From a checkpoint of a small transformer trained on Wikipedia.
Size: width 128, MLP 512 GELU.
Architecture: LayerNorm before each block, rotary positions, untied embeddings, attention and MLP in parallel.
Each number is 128 + 32 x the weight over its row's rms, rounded and kept within 0 to 255. Layers, rows and columns count from 0. Numbers have three digits each. The size before them is the row's rms in percent of the matrix's.

# layer 14 MLP up, 512x128, rms 0.37, rows 263-369, columns 0-63
093:126081187156130145147116104090128070153139102095130127140160091155069164120115145128105134092074119107106137123106106159172106136127166186156104139101089114169191120109071179086173162117185089
092:089088118124120101140141136171131127099182127076037197170111132038120087109136135133131173101135188141077125113131146117169153127079146139148040166184174086114130108137173102112097101156137142
094:093169091097181170184128197151108160167142118098170130086186165141067149118086172133113123140141101125066078083086128153142176143169094141179129114100171174173144152115118105179071142121114118
110:132072114180138149117133161123153089085094099132106069113091200166055160095164133131109143070138159160166117080124117150175125154171091117178152063158131124111117115117158184123129153136113131
106:113105138169048069166107124110124130102155148110164146091141146093130104125094084166139195160163107159119106088105189143072074152098111162076103107082066157149166083147084175137138151039109117
095:101099155090145157166122129112129113163141125143136107119170111162070114156138146083151050124129140110116085153116181170170126164135074099127073125129165098131121115147099142119173121132122099
087:120119125134163167164138127148165105114201055184110111154088154143112128099094086160086099104126131114164128146160094159145121130100075142083066169133197159139059158132101107123130120160160141
090:124128075106137143083205113108137050115132192105193110153145148103131091120120072127108174115116160154127168120101127187109105076119127161084096131117078126160105153143171131153102073131138160
105:131116148079131148115159092123052203131087085131129139156221115091050084148104131137175164167119141155122174141125162103117182119112135108136099118076151106099144089171067113187105152120084166
098:177049122128152203108177135101141082131095119123082160074174118135154139189133102124112072113142093130182155126109117120070094068112059115135111136123027123218140157146159131172153086124185160
102:124182124130117184150087104106133056172163129138161139114080158139113146154084090101154106185145160149128204138110186119147098121105078130176129122129099073063108155110141115099159084157163143
088:112120156142165128164207087069111051162124172103100113154144182084128114158125077136101088176154150125128136118118126129109164126112093166116074125148171143161126158131083135155102126121150128
097:140121109088120133085189173148094117136114134154130123038121070144099080131140074143167107152160126084088149109115156172166112098092107093101190118094135139118089152155084066136125145164180160
100:081155110119179104099150137141100112163125126148185117156138156136090050113067112168097111104104095139116173075117079128082160140093161157091151139207154132125126111161078038149174130081154145
080:193116097135130062173081193099119111103132047129112137051118116134199134095158092119086141142132120109164124184140095043123174118105120137099125175090127149112193091162207096073105179154142096
103:139163057149136093135169123111109116135186115108143149129110152068150107133165153066113127078121153143135163105225101077174149165083082106127096128125158140086126136079193160140133109108086097
099:151190082085127186118159102140178131130178117137137105109135107166096141149165146131143126126140149162181131051157131088120088096085108102130146090114153120157125108132124078174119127113142130
112:103167092142187145102067145149147095116145163079198142114128110188136112012124125138133099117144175118143176181129150095150138139121090141136138153145129134131102159104129185126149120078145156
112:112141118105189131118137102160144082166126101120164087137152085037096178110142096181130172127099111168051113145179096143102132073124090133107087064143146157120134138089095188175110130173177079
099:122096122204120125133172131103132124133143105113095146101113052101142058131103154143145146106138136104088124175096080152193164069157110159052097103192096112135143142171169121124185167126095162
111:131117132109131124107098132114160113083101117141128107134075109188179138107176130094084129084157179106146130189156142123141154069109169099181115122147080214132159122081157103118192161117106061
100:124048111144140180139140126125071125155123178130146141143109132129124136132139104116101082175066069164134167083093169150135129064083118125115110079171132160131083116174139130125124181155120170
104:111087147141160108142082167104120154151158092149113117112118146102159092103126154138140100113155128133138110098157106126171102085078185179161089092191057154094062097142160141106152150150097125
098:187125158161152154072083132114153119115131111146161068114161106142091171100125058132147144117130133186112107076161140116166102107130152164073169088117149109155101189156114114113065135165169103
108:089128157114144110099115115169119122167133121138144113044063091163096182126095143126101144154107085166138123097153073135084131167136120094132187135157117139086148178155141144105126173100109145
098:112129097138112125089100110122161156132080102090107207164098152053136169180135146127117156101108050127104090109154079067164136129120095114132111150131135148173136114102120091127186106204094123
093:084083109154129132149190152174165209125097081132108170125167123114127156149133192114115154139090098114162170187102097117169105163124130129101124172127169136129182092101139114110089136100122084
089:113055160109097112130068157101159178089134100089125122121151129134110096058093119174145072136123151145130094152160143097150096136095139120101087071110137129141150144156162192155127187162189091
107:065079132094113186104131148144091166112100123140106156088210108195131142166141134078133180135111153167172067149118128124155138162100112132154151104117122154167161124117117125077104202156141162
128:049094114167100145154068096136143105113141108097121173065098117061122106194106120141128127122163109190153143102084103173129136131139140165149101097121082099105123096123165134172113115108119169
110:114109057133167140139078113136135168188144091141156133135087157134143090108123119179097096145115126101112129136090184197097182131144129141136064129114090139139105124041188103103140086191139148
086:097089128096169140135121189119162094068124134134153128126101098155092104139122126133093101122123124126066123111092110062142107169101086134143137175129052140181181130164170152118137108123110083
104:175125096075179105143139191111106123134151132164144161173135203144174143120131142134134137123125172130112110149171157130139131123135065098162166130078116157107162143140119151122109082133089170
104:122155112181137071114147135124115099155142110090114083123115101165110149118178151107163189139160099068142146131210104100105093164116098178114167118142147132088135175216097099139086168127106067
088:130089104140124100116104138148120134110131094118060160173144141138115106112111146138109128099092123140153125127117076156191124096173178103131177137077123147164176120064112170072115141134111164
107:122137102128137184123134154132122142135186121143124146131114155111164143163140101203160146151136135158210084073159089159103123133150177103144071162124135129144121071048150098142062101169123164
113:122144147109091125074146135162109099146113116163121158151093235109154170119082121123145145167086156174084123160175113084189115116097211067108136128115125142074142124126129123106120134137099133
094:213126113128097146173157151123162130123170098161150132141191091176191157083145163094141087133127150122123099091064129142147107086151088167126092165174166128119109107159094152087140143092101112
112:127151165030144149201103103128112136165126101106159096036164116101137113138058102127095152125085116080173107158162201161089106124120130121172103165098096104121123108142131129144119121143132105
110:163098126144084108166111111082125158142201133133124146176130217114115094117073081151049137135128128168107141129144119137127091112096148102134090094097178152094110170134070112116137162154079087
114:093138122105117135059077109114131123148107107163079130108124125149139110105087143116087061095126156129092133108183127158127127138125152150113113205068170127075123190150135116138068180139159128
096:147102140159126090123105121100161076158132130119070073102143123122109119161126085170114121087131104166190114096134097103144186137193121101123198158102115164109034127099132122108089158081101141
112:158157159113140126138102213089119149120144165092164122102140157144066136139196117083113134118155140140103190074125139089126111105110171138047130127095176096097167150132120091132098153101132112
099:112194108179135139111113181193119143093131121072164136164185124170115160163110115122157106077135192100121092113131181144097141080095133155157081143153111121058087165205088154089162127115151075
101:076104082148132094141120137134110103078187127139192163113101130151132119162127145092177202043157113118120113068141157121154158093089139172157131191160181147081122103135136056167176135106129107
086:097167107109124116104154179143081065114150125105103116174180124128106090095151135080115136067174090115091143122189096158099162126132159124088116151170187198149181149065120142091091105095135116
106:202092153098101123120134128166119162140132087116163126093142172125153110130141191205136198166138138102114165139129102148149112138123113160142130177154151137148141099130135102067116165053100088
096:086165099081157127108106110157207118152118159150087067131155136080152152115132109171105153160139150155105119132140130095129165127150121210138136158106170184151108168068093153115121122139112106
098:098120087128124124098116124081095146119100071160145142127070069081146065114112093132118165137142142079122133104099119124146185127189177156128160125128074119191102144134112124075162168131159104
085:152104096079158179117123138106088154086148114103114147081117151142131223115134114134206128149149174100102105168143145100127156142126122138132134076171156119120150155149162137124118173108095118
103:173125119156139069142169142141162189146132091092122121118101131094113125199094103175105118155166070172133120166121118131170111129104166164100124145122164100127120123116100160153066154176179153
096:096091150068112094185160145090078083139107122130149092108103148158115109148106153145083112162151116065116195101149144111119114072131123210075201096165168159121116095138119172147129127103176157
094:118174144103088146040116206120107103104110153141106162126137112081106147145137142124146138113118110161127105125133137063129118114079124098101084112136103091168162122157114091167161148118138149
088:157135155121121125109080173151126109118115138131044207184114161053133131198156161159126099144108124127118168101135112190168133157112123093118131138142158139124117154134100134115104165049053108
094:099156114113148081085082186109084138116116114176131170087112142106144146150082114100102111185134181125146146104181118106145104104130174102074143176121131071156209091126150131112118171174129156
087:186179151076202121152107137093116088142098093110120114105088101094087160096152167097092188087119117122130082164191152107106088113152118166097131100118150094134158170123097127164132152150186132
108:169093166142118101153106179137163180092116124086128106169193135138093106126132090142136112132143055125119084157109126103128055152165093093168169117120075152173156136086173151117137144117160134
108:168128120135136110118120149119064133151192074112130111179160042104114111095106078062134113114085119123128104120162106157169140163123124164124141119153150077106133180139162093138184110110155097
103:091066140167137096111125121130102169124105134132187090141103105098114189156114166132117145142125116111087104185173128135116127195104137134155078143149162131192141108135078132115121076191167075
098:121153130144122112085113131132080100111092107173161088079126146132122125121052165114116119092170080146096127171181143150147084073113075151163082127128134086165188150096151208108113128166106166
105:101178116103106150125136120085132105147099136187163049114162090179141164067076111127149050164174094121127069111128101150146114096109158134113149143145103118155142194123061097115115116133089148
096:119170122107090163161136150085107179109130161153117117061144150120194119098077059204133172143056147134107133090159111069110130102177145105106095111160130153107078170131076185152126117145163139
088:168175093121057164128110118083051110165131122077126125070141159191094219127156074112153139110088152130121120118099116115156161147108139167126149168110147128101072097133159106139098155074078169
097:099139125119109159111159125089127113163119139117162108202178124183122098156119176119115131143119135166083137142147141076156092033119120141163121150172145133164147108160172168098103174085176124
107:075148164086146164127162155134120080112230096140114096145110178122148095117134103113168129133134095096212080134150128134181092117109095160085141145122084084113094135096110130098092124161124191
096:119117136166148176088091089088133125150106118148103133064105142139135092159118127110157188069143113153132047150148200160098141113154109123156112099141128135151138107115187155144181112202087085
096:092190144131104158166098120094091154181187125079099123160130127150174138134124109106101125143141161110178127139140094150136137076084123162125069161099141096164117172141113145109117172145080131
094:137100111097106114129121179090140178192078172139160102185102123147140110114119172131124139119138116112146141084177162064151120097140147189125062125057163149117144084063103055095144121139078079
117:130107128119160117141110133079091115113096154071084140163175118170086092112067137142103095160177106197161113092129110133177185150105149198173111102160053092160087105129125100115100122137133158
101:126120127129164156105101115133150101106117109125106106083158179106145152153174117118133107084142099138135146189138079136170117172131191111091150127101161099162132116135212130143180177129128082
087:138098108118135129016096141109064110088156145051208140079129092135156175170099124059065096121116136145063133091123105125106119148145119125096103119107130133090169114166173160146075212122118150
113:112157147098128097132145216177105104144090080126119194065145145163113106083072137099138114111149119171126199110156129141099117176162140088152147182102155117087104147201103134086146111116081163
093:108136037129161076193130106139092120173148062168124140134160141091123170067113138157145197111211094169057131093116143146127146172143069121155103082144120147127128187174176090072134154098118102
093:082147081122112115028135145148119085105174166150088095112167123158132108173118108142100106139099149112161121112183152130069098093094071145188121155138162148091171130101088196149126101106105103
102:079085201138110108073113118118085152140172082201113164149137184101159148038137143170062135130128110132131085126169138101128123160109128146084121108130097112136122164139146162100141179128109082
109:140154141075104135132139116070126181092102139091153170156094101104153089095105134138160133086198149183109179139135166112145172116107107131072142118166075177107130114133136206157115175122127137
101:146181135130099152090145167064146114143132082079169098104192124083088066161130143079174139220098094133117088096179180164085080113108158147151123120106110098097152120171136131122178123092110148
093:065104085126171137138199173135077103126143137169121103176143099126111120122126095127168162162150084168118150113121069168139151100138156178147065114129120166180076103153159125106113160151105113
088:075081091169165109101123145127155100173114090155148139116152038142107105108096147170130135091119095129171131143124082139166081143144115106159133110165135105170185078130077156163124119115101207
105:149158128083128007129149151133125109065120144146114163087188144106124126098155061156082155109144148160079120096138160139088154147160113128093085102091142145158121119092110177084117127093135130
085:145101175120167216121171199092150107122133090115139170143119103102107122152059104125129173115094118115091057168151131138125126139139063113107165142123113149159135078116147111212105131180118111
103:100148114198115131121083207108070134191120127136119132157141129094103161110165088160107174150126105135057135151118124122215070067153119141139128151168121129100067135139113157179175094167135105
090:065062114151094149141090099121144135102091080103140140153120139149127102138141060097085129136129157142080158132174141155208137129118126107135103090143105142122125120070131160117170172147070170
107:120193158126131139178098163139024128160131133094123104132161153153109099096136101116179120064087109164132164085189096146099126106087157138117110050141145088081137115082091098152117118132133168
099:112105143198145133119189163081116179176056094153130124194102108168175110132102125107132124132101183122138115080111097136115130064110080123094137181131115112168121085109098118147162147137138184
089:131153105078195118118107119117115151154136048138105121111119152092087148108165176136100121144144186089108098177114102109166154133125097118175153195139118161122156130111150125151049127079140134
087:082133118117122186127090127118137126165076111185145102145114122121113130103183162104134117057136139156092098123096152156126174047141135167054145112093117210120088154119117122100126137146165179
102:128064077181174111085172141103127103128154089089132134118140141085123131121099124201143176151175122079155127117100081131124093174093150138128080123087066147128076132131056134105131182138147183
104:147115115154174138125124089170072144155152132134131183159208157130156125119054110112165173142149120145141173156163125180093155031109098137055116107186109156110128116058168140108133107158103158
086:108063158120131133129123157073103113124117080131151136136104064157132156130096083143174104145097112119192133151153095138121121121126135069138135077127133112211154138114078144165152151132134141
095:110147136110163192122129104126165209115170148065143119150184094148107132167157165100147107125148124096124136070106091131114122091135118150160062163138129130098069153096141150143092129111152102
091:072092102154094079119131143154119148076132154174121185145161139093181117129100141083131140064107105121099118170166150129094123133162143092098117123140143102083073118141154157137095120176133150
098:102084135111142144162093148141147147097165174150128100140151136082136113064127163069115105145100112100076117118130113166110118147134118123086230104199110101180088174094133125089160199103106139
092:076154126203167088184130171176089099125157082173107110156136101100091174113085108078158070152109110172133107109114117104078089123075142111107131134167076105147151151129149129152162074101110103
111:111119086099180141145121076103141162154173141151110068155131113137118135104092143114123145111134202158128131073130076197163139098100110203077211119156149139156140085155102151131171126158153175
101:078139126169107093164152076092095121175166136100112121111130158120163074075063068131146111141061171185126097101142142053125155156118124141103152116128109151163140122126150199078135090093092104
088:135132149159152116145103165127112183177072047192159118125098128158119092152044151107128136129122075112090110123127140113080189115133147149105163113114095146148126095121083150140118125163127111
095:104147126117079083128117141118068114178133112123154144194087158134123189121169112186139069119088113119107119106109133085125143120145106101117111161167148123145162132048109116132181144134130158
092:111089101154120107139171128112123100140092168147106186138166178144120063091097110168116104143117157147150145049191136124131162101126120086099084109182056138125160160081118103155137159183125137
100:071144153182126154083126149127159104125141088089147124117158145133103101122109118130151139145168136154105060143204112128089159155172137124156130155102130078118106081129132094050141125113045065
098:126104180157138123121134161145152142076157117148131107106173097096125176181134131137130083122093117105139111149099131129115109060136128164144166157169078164161111064157167123121146106178141137
100:104190208147097116098102095108202123160157136085123151154102121098108081105103079143061093116137124150179138069085112138173112112125163125087122143157160134110148069097101145130073103127147121
092:168125081130196168143144112113140083115136063077162120131094126129152167166185144140120120146167172098103168129113158157150069127143130105086062089083087103123136139140195131144181197074093159
104:062093163142098113066085130116174137169101148125106095061131100140098140175119188113104118144094104122156126150144129122022074164113211147169099094148110152104197149084147157167097170120111152
097:064121191136141142141102106124109144179119138136173078107106119107058135085101095144152157077114139151131144136163095167169104111120168125087122122133085081126139089120162133150184185179171074
108:105192123071132179101119131153086124111127145140129181173149146138081155088118112154073140136124125099108123112178143205126154124083117109175111189186090188145065164094139154120088168171179133
115:124075155195112138153150129094155168183076151084185157163134110151087108136087131194132147076105148116084130098151118127104090129138174083107124137169134123136146048174120123093162063113101120
# layer 14 MLP down (transposed), 512x128, rms 0.367, rows 263-369, columns 0-63
098:165109057177211146113128122152109183106093195129164160137115115125141153192118154086094136172198127113131154153132140122145118134163087141126130061101160126124084173109080066149171121115152087
097:116176066127100099195155107122182174133150175168063113097184134107157084102149135158173122167137150109113065117081099180150201123180107170123124095122123158102141124066126174109136121095092164
099:112078141155128213171122170119147097086119142106126219136150100122128092115144085091095123158058114136097105141108093179113153115141122145174132088134138146196108082133182129130110124096104116
108:185118128143122127106096130164097145135116172113112162104135191133164145070127126091140147113115151090099090128131106082091111165176113127121109112095121093079150117154126174056146108138168143
099:093128152149106137110137102083183055144133144094137143184139111131159192154173134102160058117139166156150101134118197165127097140053150130092113101135137073114087144136104097134136115120138103
095:137184125209121154112091129112153146120112098155108104152124155099092172124115116157162075140139197142157126071120135129124149143047132158117135147132174187216151057098099128078120050127129109
091:162154110137114054156184193156134200147107064096125138140104182080068162115118080135095130107112133147104116214148146106108089115102148133081082114104176073126144178147118168135144094187129162
098:136139100134154162101170132148076146163128162059137147142143084165138165086127162104134177194086093105167096180174090088125127178132180043097111106141099166165155136140107170131180100074172135
108:154100124067114087141169119125119137126142111142136136145171104128104149132100126169140130116104135139132114176095090111132115153173130203092119142118145142114138143156176096089106105215132149
102:121076079085163136167157105190122125104093103068121125143109089106111076109198120176123154117118147093123136117119086163136126122156091115172167108132130166112104156094125132178151176128048113
102:160169101086111050135128137154143077162161144144092142104169148120119110068095167153137133140122159071121136163112085126160055093082117148174122138101197068118120058085114119161121116110133127
089:132176078095126088108165109168115139170114157085163139169068133165082142083159135117085135197191167099128103132106097150150103125098146099094128087118096133139109117094159131165092086081127122
094:122109092123135162095166150156109126140170151134119095142086080195115106126118095066120132097106105033119118096156086092133139194161128090082122155111145117122206151103134133076126101111116109
100:126106106172169133070092129121122099178157208128139152135070150163152109130080116090127127134122115092131142051101103160125153112162135122138160096104110106074147107109148143159182144119127111
089:164119116109164105097094170112137201158107124137066135156096153053107098098172146130158167140115172120099108133215116156141162134127115133066092136117188084157153128154114106145122078117100113
106:157183103117113103094141100114126111120142147145110113062067192112136127071100169105150081083115156149104065133150121104147129150130070077110208145186117123138136072162106095100175120111112165
094:139085155139145117185131111106132104097074097180134198136151158118176154139138095214070169130129122146131102136112115118132157082105171161103152163151128088190118154128122144117106143063082092
103:141119156186135132164128145115110151130147104102110128160092128143124144114163096121054138127121039189156099116174110142113116152130173124160118119139167177142103152158116116181100082134130125
103:128067078100108144122100125176182112137174092076097140165091142046160136099135102139106113122162168113072119090171139146142132164146119168161171114142156160162074161099136136139170173142159084
096:058124092160165126121175219154107152149135119132056084061177136128117163112065115161110203096094158159142123108110100084126112142150149114120140125189190149098114151188126138171136118170157152
109:171159087147099151118135143129139117073136096171120109085148160087130122122091180049120088114141167109152099176171101052111173192115141132160108179125088144141117131163136112133164183101089150
109:142113141092144169137106131190150108186094123110114043134131121189120149147125149143161112166201109138132165087154125079181124109100132113093110110120125152135104121103194119135090147190131125
101:110194125189125106146124146126092156099095165148092083120116115186146088161156108096147062173123201168085127142171068186109078123110099165068114084122144133203136145124141119147085174142131142
099:138092080085108159134141079205080168081139172088101127172157132134117153173128105130151138072140120137148125128132143118117039136148186135170114101197116134127122114122115177140123087143082188
106:177069127087063126223142147134128172120151129097150151165130101137124087132124140166147095171153131171112102147079169113068068102153169115138153184112156101119118180193117109119169133122045116
103:180123137095120140137096100193097133086089153078137139045127126108132141121080092158139156158127063158147146136147148164157169104114135135175153109130120135171144142116128103102175105174175138
102:144161096147164149067147104154104104119132136163100113162111103150098185093151176112129159084092111100141060152131147106117082083064159141155094112134151119120115135133117155124125076169116147
094:118100089080107144160102119137121085182134074085156135151147140067147173108126066104120112151192131119129088135092147112089070165087194101126120175150115138082147162146116111099119102167118074
102:141110108173081123158134149160142162159150132171182120118101136172099114175137140138176068097188157108096124122086137145123093152157183129065147157153127121112101103119074199197118076142143156
121:142143142131177169134154116072141154152157107191132140153139092125130109128119092055111150121116121127170172137121159100089156130116140120105152137172107139135130140132121065128181115070111116
108:134156137154094122194074168148148187206143179186121152173126132108141108091156162119091159091142142144154107075121153118030168113131126077105166064146143106155116108160151156062136141160142146
088:161134143132062119087067131093170079185177182165069166103106092176178095098204090159139074136186155130116139165199128148139108090145153096119139178103105107158125168123135094154130106082103195
103:075174098078114128116178186098196147110068076137175129131124144164149121101134178120123151089204148149126135127162141149157150112134074145093115159141151102149170202091102105109156177108126154
100:103158112108089141151124075087164149145103099220144124074117114100136090106123067174137167109152081185119142137162162134139201127136152147137127116101139160176152065119152101130133076222134096
091:183146069058150120126117142093112182124149102127101115125133129105106149108100103114114064130077126157141055079112109171161135114126077124114084097136122096099114081096129127095105140111106099
102:119099135133137152141053159160106120149120135160089144121160101126171065136115169130077174077111133131167121195096092128107116145124125076125154066129132119139155093083172133165093097053141103
106:096067125160114115194147127132192154139128134148154140118148154172152137124125147132163096124155099123112132160110132148123211180146094147112141115135199121079129132051131140134167117077113179
100:184099181089151104165102155101166128143132127169098156131103119179133073137126051094230136150141117114085065111157081192123110183077129109096131153131166098147152118108118122104136100106138157
103:143161140120108136148118127155113105127139108172144081105104134137131157163123114151134143124114205061095100091079144115062198194146116139145149097108130122131092160085089152098069130143139108
105:107187142094143087169119118104119117148089182130116122157104127136145130108119184015128143132183137126145120151082148124111077191189144133166144156198126124138157180128152162176106148121138119
106:140105163126124087119134175169125104099128152108118183084095112105139154200152139136123175171132104095110163151086115177124115096154156093160126102092109190189120135117126120184134054148133131
098:078079118060111118154124117216131146086105138131125080087108125111156098113083133110140031149131172143160165133080067119145153121193133110116121181139094142087129123091151087084129058118174153
099:102110191104162141110117021212119076094106160119071078141113131130176104118159096141170090091133142122172076114095145116092092150169158059168128138115113157177120115105126128152124088100130120
098:136153123111095107107095113147155072097118141126113081100186110093096165112078146112132163121139148139138056172158121132172140147114156146128122114128190088088168129146137180092112038161113136
103:116111124161096088136124149118136175086177152131173099086132119100116109156154142137149189144171125058097113147151131144090149138101103116067127173239195062138193120149094100150160043161106062
089:141124119109145097153134121164057137100148136126063113151139121123128140156137165142111144138133144090205101156123080153072115114099120098149165107098167136078149164167168168128184034124087144
106:167185162164166085087099124142149123166157121205169116112122168112148147064135091175127108102186151178179058114122160162130068128120196156134115143116128098131153136105124149098108097140130139
101:115124092110126150155169160102151067080136099098117109170107198113134147108112136127168057104154183141089127149119123096077068155186184139079194114112101136126126125094151152139149158108130194
113:108159151073109133169077120125136110120067127137155111159151139139132165138083168077099126113150157058060124139140151157115168130091134104061131116135094124107140124154108173144099137122174185
089:087107194110111123097144132071117105154103104095119191123114119134129153160120163065177149132093095144157087140119147103167076146120140158165142094103157166181145126097138136098140120082119120
105:143184168123176179134113140111108108146149145151135143136122116032117145099157044091114186073108142155111121172115109154158147150133141136117136116160136140192111155098159100074145099131093136
096:130096108112105131122196085138154110108107193189096075128149088166083137143153113208146106081155129209145145181127128115099089107148121135106127103152117157126174079134119162170110151090113110
092:176139095114166125141104124161132149091153139078127123140101220163172148157150166142111193205129086119095146186119110178145094121056112126120189084160095148157128093137153163133091097075142114
096:143137143137133133133130135116093127194195119138121173145153104091127053129141151131137102140117088133086080119144098137109083185108136130184127082138171060185125090177120079136156113062137128
098:167077094067151121109130106182131153130153087101103120178061100111181126135058160081112069125197127207098088190122110100147104115101106165096120127140156204097084085086118145124200117113104107
090:177111131047131087144107147184088170074156148106084183201084104123141097068108131130122155070127142222117139139111111123111098093211115129161165131118124100195113130109116155079102144081123109
107:100162129143135162126154130166131115089149120130147135168109149084098156143131111098068110122166097126094163121204100163129175115098137106103112187106141186102123160126147163126170175121134132
111:192116152102188096152150099120123131161229129149090120143146052159125098130162121086188139126098165146087116107123090128164163109181098095159167139097118070145141080153185161092153106085161089
103:162147139161150124199159099162061098116166182104140148195147106140151144155175106111177119150144159184166102136117088118130108112192099107088123154166154121103167091099161081153110111128159088
098:172148123133092145147161137125168178166186198088133116114122133136140148137151080065107116171080098107164092075113152142097132162131107122161122178141175223119107056130158162086100109097143146
099:080150146166130154146175131180082129080126150124157183145144129136165073092154144173157202141107154115119155177109099063134144136097119080182159133156133127102102036180193129145180098099126109
092:148144170108148148166165130134104137114074073141092113113156093123193131100102093136138133095080122181115164203166108126125073120112134127161133062119088135084101124151169156088089085113172131
093:108185080105126132141143071175069088157150128113159124104128148095130168137158099120176117140105108194142129158173111168112104181150162114161067098179115109155141149128119132146183170149139123
096:147192133158219114117138148171128138195136145139131149143079134141140114076084149105152131139149113081167185146102124117128102095147164115130173146159102144142131200165121093078193112146174094
103:167141125182091163103165095129112104051071110147159140101168089141170156164142071113075110157122103200087093155140125117112087080160145102104148132130152163113170110092101100150135128130106104
101:132071182147190143083177113134133178106095087184076093099177156163176107207154112122153156116126142143174089138161151144165140110149120117145130121120120121087124125054168122119126079065070196
102:131092091069143109141174101113157182177148141138170108137112120143121108156179171092176133187224165096119132131076125139143069107147112116135136068123140080137099144125160093138099168116110063
095:128156157096137129125131145114133168092141124085129074186109095163122098070087130103150097168121194085191115115092076158122087115179169151139073177132173136198095180126156108176097114152094086
100:142127109157148155141146124113169075093151076068132152081124173156120137121163115157119111132098112133161075128116104147091110149157129102118128171121167102124117077108122188150148113074178133
096:117128158108144143041178068118130123104078166101109139150146125128116112073125067117051129080140162183207115138131120099125150163118177108124093107153144161134104126139125180124131082114171069
088:151078107170136127123119158086157107161143175203159146084212175168144114122136120097181128125163150115109116151095107176106120092132088119098128149119136107106196110143106116164156083191142159
110:158074148150133187146047095084141080181129175152097154152168135060161126152138134117120099097147101145100142184141144115148182073167174172115137120114149170113105127137106077116164124113173136
098:144092094121113184160190110125121168154142097146048072118088127187088119156119131104144185138075113139133138191141126128147093095181146095103126163126097085134105147067105130141143137048121132
100:145194113137187153117187098080056162113079174109105139139095180149099149143141137090120139127096143114143142166143151156156174080125195150101074061154160134142123071133148108149134102093170142
097:153175101102074112138114118113118095127149134145118109104058125115127149089076128126141158119129182157172132147182088171179137100062127117101157124190138145112127114196127115142123111103127132
107:205137114069065129125139124137141128086106165098136139121145142155070149043157150117123081073209108129149130107148150174066053174152155141156114128119084115130118175146092105124106105127128111
098:054157096095140067128102125125105190095124081152124101120144155160149122159123143137106144094122138158153136145115091175126009103122145142139109141104109117149164170154172120151096161141102106
095:223129092119113149094089137095070131128124117084139089128140138100131132144142141133065123158149159074113085096157141175124056159148109075095182123108137134156117124142131135140188123096224067
082:143151122114070099130134107102101160107083065103062039173127137141140167203119131124109108143138175084131111084122140089121105154155160159159121135163159115120126138125144085147101150129093090
103:089160146118155176105119104115091101133134122174160116134139115094155168092118129072117158115139121101131088079104154138120077130112115158201102082152136118187088069135142109096125167174096133
094:152115123146102096142071112180159104111081132116090126020082152167160131074130157090137100129170129166100108121099103119157149089139088099136157152099131142127175172160107158141100115138100133
097:191153140066142105080135135143130184142120100099155134114135126120186131116102170165129150135093156173125111115078154057098183209133071180122121166119153147134114125102156074115160122121119138
091:118133120127111062109154141149081166094163146090188105090112104133147090121143089183119122129078091190166117143159151079081195144135068126093146114095145120096185132106130161160123122147123109
107:106147136151103120202075132116205074151120117152149154112156136144106105174150134122146137142147123122155125114151093142192130072163114044174095074138153097124132191072167206112095146110117117
099:126065078165057099176080167065166131137080098129115128162129150117101149176127099161087105099112110122159135120098089152129178151150144140092142112108125172129127167145171123150159162158125167
088:152129155136109168141072130121105145135094171156117134154159105163122127135117103155062072103194061127083166151113104129124173123177120137153131106085174097182104068148135175184130134083113070
097:146107120112075061154124124156138125086102142149130136134124091122111135132128151138123166175164145127055109160121146136115094131095092183115139131082177042094182100161107132150064140160099179
102:128128156154109194184140066131074197124126101103169157148082155166051097150124146142178165126133130112164196155139134142075067161166149092111105140083101151156127112183118142147167117160174090
106:122041119191133172095126099096129131117145101086118124127065108173127148086117106145135143145134138078158173169121153142151134120125110185076145114166188105145134128075132117144138179126102118
085:190078199123102111115155104149143104140184103090101156143073182120223129166186147108129150128161144178126134097104132142166092112157109185130120172104090126107129123081128142070101122113173117
089:160115114136132093154133125121088091154099121160138179111125209179128117075114074142110114157108119135147155187128123161120120132129146113085229121108111096143130068098166095127155136127111170
097:127156074127122072132145098128126162118115153145147113116034063072171095143151151097119152136143157132188096074148142204128069148104142121131203077150116114102147055140066139104146117138125116
107:134126100105131156111123139168097154163075105134171132125112124135152156090147096109074107040114147074148148142110125158157105058128155120062084152118146162112104109200133134109117127170161087
098:123182085109076128125114119135112138154146151141178119062133129127122143113136151127109119109158142117197059091095090191121103107135197081107076135140092113158164169167148072116163065089088134
100:135158153153148138132150119136131127043128152100159128129155126090173102171152093143107090118134097095096109159099165104115144097053133172113102149161117130100107142148120187186148062135140112
099:149138170159125081156153161120144160164141108056135135102093131130028175136080123126104090139147142150156152155191145133097162121166136124112179105156111104150127125133156148084134173135105141
098:133135143101124137194141137111108129113137122119108170134128147128202173120098167100120108141073054128147164106102180193088072110119124152147149095160154106079120181142105119173065080092133092
102:117154185155101086119103124074125145130081180153120163098088190123123113145116151209098184170137159088148116148164147134118155119189128202117124118151138089179117128119159162087171098178116152
093:138141098155127104145156118137161143132201183159118075176106164117097143131175121150171142121097129150152126177102136172107127071074128124145147151077152082091139088139114074116150104110092121
112:133100134198103078113118099119189178109147121037123138102128116117139135156143117132124101098094096142125123091095142110111081096122149090109159124163020152158103077093126184137149095069128127
098:145143132140104148104176087119096076204144170081152133092118141136154154084127074095131121118119072141125122143178119122072134096186183114105101053150046145079149125131098165087091110167141125
097:140137134136148125121125172141134145086164152175162145171164170136145122166150131017157099178136131136118126076117117168167094125126132124146116171102135130080148117148178135173118118174173028
099:097092091150109135130104152179153103200092119139101129162108120132157168087119138154155048180121098104195112116125180088125114114119129130148157171169141199192096123127137136067085067144131090
099:138086106112183086143162112146164130155138132079095123126100082127048175118132145152176128149162131126127119098101148126126103135103118132148114131111170131160116186081068124100116089170119137
100:157151090097147150135157137139139133173158091150082199066104137133049097153143152128141122103143155103080147147200117134094133081176133097151112125184187116153153141087098127126145123148162126
106:142185088156084087146144176082126189095123167121085077134138146116175102187127161174142129097129089100138097131171144161117149124060060170126095156150102163153139136081126095133102140131145161
104:213100133163126141165108119129143048162120114101144137115134087123112166147105103106156119099172124145087127116157118200144152160183171102084153122091070170131128092129148163068112105095090185